Part of a small language model's weights.
Size: 8 layers, 6 heads of 32, MLP 640 GELU.
Each number is 128 + 24 x the weight over its row's rms, rounded and kept within 0 to 255. Layers, rows and columns count from 0. The size above them is the row's rms in percent of the matrix's.

# layer 4 attention key, 192x128, rms 0.0432, rows 182-191, columns 0-127
size [ 97  94 104 103 115  89 103 102  95  96]
[[124 126 110 160 169 118 134 148 136 108 125 141 128 139 179 116 169 140 128 138 124 137 147  85 167 144 111 127 129 145 114 153 141 109 147 134 132 110 158 116 116  79 163 123 149 103 132 147 154 109 163 144 176 148  95 153  77 127  86 114 153 139 128 111 124 147  54 101 137 133 122  85 146 111 110 116 130 154  97 128 183 134  91 107 154 151 116 142 111 144 115 112 119 195 131 120 122  92 127  99 105 137 123 110 117 153  94 137 140 145  92 146  87 129 152 102 147  88 118 135 136 134 125 140 135 114 128  72]
 [141  91 138 131 113 135 156 100 120 122 155 117 149 120 104 143 115 167 100 115 177 147 127  71 140  91 113 119 123 158 112 118 155 131 131 102 104  80 127 148 111 104 155  97 124 131 140 165 106 116 128 111 120 150 119 154 131 175 151 107 106  93 118 143 125 123 159 135  98 135 108 107 140 156 170  81 139 122  86 116 153 112 100 112 130 147 115 161  96  95 180 122 134 120 139 138 166 113 142 165 159 128  99  92 159  70 104 157 108  81 135 121 116 112 134 132 134 161 178 135 117 119 131 112 119 130 171 140]
 [166 130 120  99 100 108 163 112 148 108 112 128 136  96  93 134 166 155 121  75 116 121 128 175 120  98 164 120 141 104  97 108 140 131 114 159 143 130 119 108 131 132 130  69 132  84 131 141 127  96  48 104 107 150 146 166 151 131 119 161 143  93 148 120  93 140 127 135 132 155  87 136 140 137 114 109 147  94 144 147 161 145 151 130  89 122 134 119 180 178  85 126 121  85 122 132 140 121 152 145 151  84 121 162 148 170 145 122 142 156 126 146 147 144 125 138 106 145 112 143 145 130 129 125 151 118 130 147]
 [104 133 156 131 171 171  86 112 149 133 118 173 116  93 163 151 101 126 115 111 103  96 135 128 159 121 136 136 127 132 117 150 111 112  97 134 145 175 122 138 144 148  96 145 119  84 133 114 172 131 141 141 164  88 131 128 123  92 171 160 160 133 150 104 125 126 116 144 110 127 118 145 154 164 136 116 146 135 114 131 123 165  98 125 135 133 132 124 130 110 148 168 114  87  84 115 117 157 104  96 101 112 179 111  93 145 137 140 134 133 114 113 126 106 171 101 140 178  80  99 158 118 104 144 109 184 122  97]
 [118  92 169 152 104 137 129 110 123 110 149 146 143 106 102  97 121 143 124 150 147 162 152  45 124 152  97 121  97 118 122 120 115 128 134 121 155 110 138 158 151 110 119 133 154 150 118 135 114 132 185  93 107 150  91 131 120 157 157  73 134 144 113 132 141 112 132 132 162 122 132 138 146 144 150  98 113 160  92  87 152 136 141 148 187  94 144 151  93 106 135 114  90 150 117 148 118 144 116 117 164 128 101 137 112  58 128 154 126 115 120 123 122 103 151 157 151 148 155 144 111 162 124 134 145  78 115 130]
 [134 109 131 156 121 151  84  90 108 178 108 120 156 135 154 114 154 128  92 182 117 104 176  97  97 148 132 160 129 116 149 145 108 121 102 155 125  81 119 170 132 128 150 133 155 111 136 136 157 149 135 127 143 163 129  95 154 129 155 152 134 156 170 167 155 145 110  91 127  97 115 140 142 126  85 143 100 159 110 129 142 134 105 114 177  91  71 116 115 162 105  68  98 109 145 133 126 126 133 125 169 139 126 104 134 120 124 135 106 132 148 124  94 119 140 135 129  86 153  82 131 144 114 133 128 146 134 132]
 [125 186 118 133 111 135 126 128 101 117 131 144 163 134 140 106 116 121 163 103  86 146 152 143 121 138 162 141 121  92 108 125 110 142 135 138 127 135 126 119 124 148 190 126 121 109 127 148 150 131 154 157 126  86 155 137  99  77  94 168  95 140  89 123  80 155 121 112 183 144 132 127 140 144  99 124 147 125 111 170 152 156 147 118 133 127 111 116 170 165 121 162 175 108 108 156 114 158 133  78 137 138 202 131 128 136 107  94 126 104 115 148  83 149  98 116 118 125 152 145 125 113 137 117 139 144 102 104]
 [134 137 133  87 141 162 118 145 122 146 141 149  88 163 119 145  77 153 148 128 116 126 102 110 163 111 105  61 132 132 140 108 151  98 107 127 129 114 170 123 108  97 122 142  75 125 117 141 106 155 129 116 124 100 140 154 135 171 133 133 109 119 138 132 124  73 162 153 137 101 142 103 140 139 114 103 142 194  99  85 101 144 131 125 133 115 185 155 131  64 118 148 153 153 144 114 109 117 122 141 134 120 116 155 155  91 110 128 136 112 112 160 139 145 145 145 167 112 135 136 129  98 124  93 111 104  89 154]
 [ 75 142 159 134 137 122 149 174 141 115 128 136 104 147 116 130 108 121 153 132 154  96 135 181 169 172 130 115 108  89 129 160 133 139 152 127 105 117 118  91 134 125  79 135 125 108 119 117 141 139 107 142 120 105 142 167 121 107 109 123 165 128 159 143 146 109 101 167 136 148 146  87 103 105 132 157 172 101 176 112 102 125 124 141 112  91 134 118 128 118 160 140 142 129 105  88 104 145 106 106 137  91 119 142 121 159 128 120 118 187  68  83 160 155 117 150 125 123 112 168 156 140 151 144 148 126 100 101]
 [148 101 106 145 154  67 136 109 123 132 129 125  88 135 107 131 148 124 141 133 144 119  72 180 142 133  99 157  90 131 108 141 147 132 156 149 139 172  85 103 125 169 132 165 166 131 121 144 155 100 103 130 100 111 151 141 132 151 114 100 109 105 135 101 131 101 122 168 170 124 130 119 147 129 112 131 139 169 107 135 106 117 109 105  90 130 129  98 119 123 126 111 138 140 100 164 148 161 168 114 105 121 129 166  89 143 156 102  87 194 175 105 148 130 114 117 130 129 102 123 118 166 152  99 152 132 138 121]]
# layer 4 attention query, 192x128, rms 0.0453, rows 183-191, columns 0-127
size [ 78  95  93  97  85  88  91  85  93]
[[128  80 137 124 101 104 133 133 126 135 116 130 123 107 126 177 107  91 167 150 138  91 127 130  94 113 142 119 111 147 148  90 127 127 118 173 120 164 118 127 153  89 107 169  99 125 168 100 101 140 136 134 123 104 111 143 137 179 114 121 130 137 168  88 112 132 147 111 136 134 151 117 103 124 128 160 115 130 112 165 104  98 150 145 103 113 105 148 133 143 152 152 138 139 142  91 141 165 107 141  98 125 113 117 122  83 164 158 135 104 169 125 149 153  99  98  80 124  71 138 134  86 129 160  92 133 144 183]
 [179 182 128  95 127 148 170 138 125 120 148 149 138 132  99 140 131 137 114  73  99 118 156 141 147  89 105 105 146 128 142 149 157 148 137 127 125  64 143 138 125  88 198 144  97 113 144 113 115 145 101 156 132 108 133 142 112 116 134 143 138 113 105 112  86 155 134 121 114 124 121 152 118 128 162 117 162 125 120 124 173 155 141 127 141 112 158 155 100 125 124 142 169  79 119  86 112 140 103 138 114  95  95 137 142 147 116 157 100 146 141 110 104 138  88  62 133 139 110 151 116  87 140 112 124 139 126 107]
 [130  87 125 151 141 112 152 152 147  82 136 158  93 157 151 151 147 137 118 131 164 122 141 141 103 114 113 106 165  80 125 140 115 129 133 133 148 120 116 149  67 131 120 130 119 125 102 150 170 154 100 141 137 151 157 120  96  94 115 150 120 140 216 143 133 145 100 145 164 119 109 109 143 127 113 187  84 123 114 137 121 120 113 108 130 134 146 114 104 118 124 141 109 116  96 167 105  99 130 127 132 141 129 165 114 123 143 120 122 167  82 128 103 127 170 146 126 167 139  74 144 156 146  89 122 120 136  95]
 [105 102 127 128 115  98  94 124 126 111  84 133 145 119 164 106 139 103 142 130 134 103 104 126 115 115 128 134  68 152 117 137 116 119 155 159  99 186  59 143 129 125 131 145 138 127 150  96 127 123 133  95 132 125 129 151 118 159 145 117 129 175 159 130 133 143 130 117 145 125 110 116  67 124 131 140 133 167 127 118  87 116 117 179 137 158 160 152 151  91 146  99 100 154 119 101 160 137 163 163  96 118 138  98 116 152 167 103 143 123 158 156 130 140 113 152  73 142  87 112 114 162 128 149 134 165 140 152]
 [138 134 155 101 136 145 115 109 121 135 155 132 101  78 155 125  88 118 125 125 146 112 136 132 110 108  91 119 155 156 152 153  88 111 136 129 125 148  71 143  89 146 124 121 184  88 132 142 119 106 135 138 165 148 139 157 143 122 159 128  91 158 122 135 156 163 141 127 122 125 134 118 131 124 167 135 152  91 169  80 112 159 105 104 109 112 132 149 128  98 122 122  97 142 112 125 137 123  83 141 154 107 123 156 121 135 140 115 165 114 137 137 103 122 109 132 118 138 155 130 141 207  74 190 131 135 108 169]
 [142 166 182 162 131 136 134 100 113 125 122 159 129 124 113 119 102 112 137 108 155 109 141 178 115 117 153 119 225 104 146 154 123 146 130 130  96 144 112 108 135 147 129  95 125 140  72 149 106 152  61  99 150 123 119 132 126 119 126 149 105 100  80 148 120 127 133 127 108 144  96 135 110 102 140 131 117 147 117 147 117 151 142 149 131 155 100 113 144 146  73 137 154 118 157 136 120 104 124  99 175 132 158 118 108 136 132 106 147 128 120 107 154 109 175 111 111 155 166 165 133 122 112 109 148 139 109  92]
 [105 122 123 116 146 111 114 125 147 163 118 112 118 141 123 138 138 120 141 127 113 120 123 110 188 140 147 161  93 122 125 118 118 126 149 147 145 125 140 133 115 113 120 165  97 156 133 131 149 124  89 108 127  73 101 100 117 110  65 161 128  97 149 112 112 107 138 110 100 119 125 116 117 130 157 118 122 138 124 100 123  84 127 177 152 110 118 114 134  86 159 112 111 146 130 144 169 147 201 160 114 187 147 120 118  80 159 128 112 123 115 137 150 185 178 129 160 154 131 118 117  91 145 121 111 112 149 177]
 [148 167  82 102 146 146 118 136 154 118  85 109 141 129 132 158 135 138 117 112 137 114 148 105 172 162 129 181 140  92  57  97 110  87 141 126 107  89 163 129 129 161 159 139 102 154 133 145 155 145 146 106  94 129 175 107 139  83 105 131 126 139 109 143 138 121  92 129 152 124  94 131 115 114  89 140 153 137 146 139 131 131 130 151 139 138 180 140 150 141 156 118 170 113 139 120 131  95 101 108 135 173 139 138 131 121 103 122 129 153 104 136 101 107 130 121 144 135 162 122  91 160 176 129 153  87 139  99]
 [169 145  90 160  88 136 120 139 150  98 133 115 134 127 132 152 148 128 107 128  95 175 153 112 159 107 137 110 125 124 144 152 141 185 158 167  63 142 143 147 150 142 108 146 120 107  92 144 158 158 187 119 115 156  96 135  91 122 127 130 125 121  80 125 178 108 136 160 152 106 121 152 119 122 105  89 166 127 105 108 129 156 142 102 108  72 126 160 124 129 123 129 123 121 120 163 119 104 145 122 141 154 110  83 148 125 120 105 127 121 107 140 127 127  88 132 115  98 172 101 139 113 122 140 144 114 139  81]]
# layer 4 attention value, 192x128, rms 0.0254, rows 160-162, columns 0-127
size [104  99 101]
[[131 112 125 119 127 111 110 193 107 121 159 116 126  66 110 114 164 138 163 112  99 139 150 123  71 103  78 127 103 158 135 118 137 111 125 123 147 128 123 168 140 113 170 135 158 154 117 119 164 150 135 132 156 138 116 162 123 138 117 101 146 135 136  93  94 120 109 175 141 122  80 150 128 105 160 182 101 111 110  75 129 153 161 109 159 137 128 131 139 181 111 152 136 119 101 129 129 114 128 171 120 122 118 123 122 144 142 135 131 138 107 147 132 102 149 111 107 177 146 139 102 165  86 114 110 157 110 139]
 [ 74 169 131 105 108 147  96 101  99 102 103 105 155  92 150 122 112 144 128 142  82 116 126 113 125 135 129 147 135 119 113 123 177 152 134  86 107 109 106 105 119  92 144 112 128 116 156 115  63 132 155 116 110 121 138 135 138 150 146 158 111 162 147 152 133 140 147 147 114 140 120 155 114 121 125 135 177 165 138 105 112 166  75 138  92 135 129  96 156 141 143 113 163 155 152 154 122 122 121 133 140  63 104 101 152 134 112 129  66 134 119 171 154 101 136 143 127 126 102 151 148  81 122 109 146 124 113 138]
 [135 128 117 142 110 121  76 158 145 138 128 129  85 151 141 149 129 105 121 146 105 141  98 120 118  71 131 128 122 136 126 116 143 135  93 169 117 158 129  74 120 146 103 134 140 135 138 145  54 104 143 127 149 145 136  86 124 146 105 121  91 143  99 145  76 124 162 108 115 146 169  91 120 152 130 106 118 113 120 127 114 114 127 109 126  95 111  80 128 138 114  98 114 166 167 102 118 160 110  95 128 136 101 199 140 142 154 128 111 140 174 150 104 169 119 159 158 100 132 139 120 111 110 166 135 123 115 140]]
# layer 4 attention output (transposed), 192x128, rms 0.067, rows 160-162, columns 0-127
size [112 102 100]
[[126 101 134 140 127 128 155  99 115 122 108 111 135 134 153 130 124 150 166 107 146 106 113 129 162 136 124 120 128  93 143 128 141 100 151 123 141 126  92 126 144 130 136 135 126 113 128 123  86 101 138 107 113 109  90 117 118 119 159 177 126 149  93 176 131 130 112 143 104 150 172 144  88 136 134 138 132 144  83  92 103 126 112 107 123 127 175 120 127 131 157 147 192 142  86 111 117 126 137 131 175 134 138 120  79  65 163 157 136  75 129 119  96 149 103 159 126 120 122  95 171 122 158 155 107 117 193 142]
 [140  78 148 130 133 153 120 145 146 122 109 117 127 172 153 119 189 104  96 146 134  97 131 135 159 127  95 126  89 164 123  75 129  68 113 157 171 152 162 114 142 107 129 143 143 119 134 132 112 146 129 140 126 144  91 113 103 125 138 128 107 129 137 125 121 143 106 109 165 102  95 105 140 125 147 103 146 155 126 189 137  86 148 172 103 141 119 131 143 124 161 121 128  64  86 143 137 166 125 105 123 139 136 152 163 101 103 136 161 142 141 137 128  80 145 129 142 122 155 110 105 110  97  88 109 113 137 141]
 [152 117 125 103 146 142 127 139 171 110 128 155 121 132 115 130  72 125 159  99 147 153 138 134 100 154 157 139 157 118 125 102 125 104 126 131 144 140 147 150 138 205 105 123 109 116 132 207 167 164 126 112  94 128 129 142 108 123 103 179 159 108 145 124 158 107 142 104 132 136 139 140  87 145  87 164 123 117 171 158 146 145 117 153 121 150 104  96 104  63  95 139 109  73 120 126 140 115 100 104 108 118 113 117 136 133 111 144 148 151 131 137 151 133 154  93 107 134 106 116 114 115  95 138 127 108 109 120]]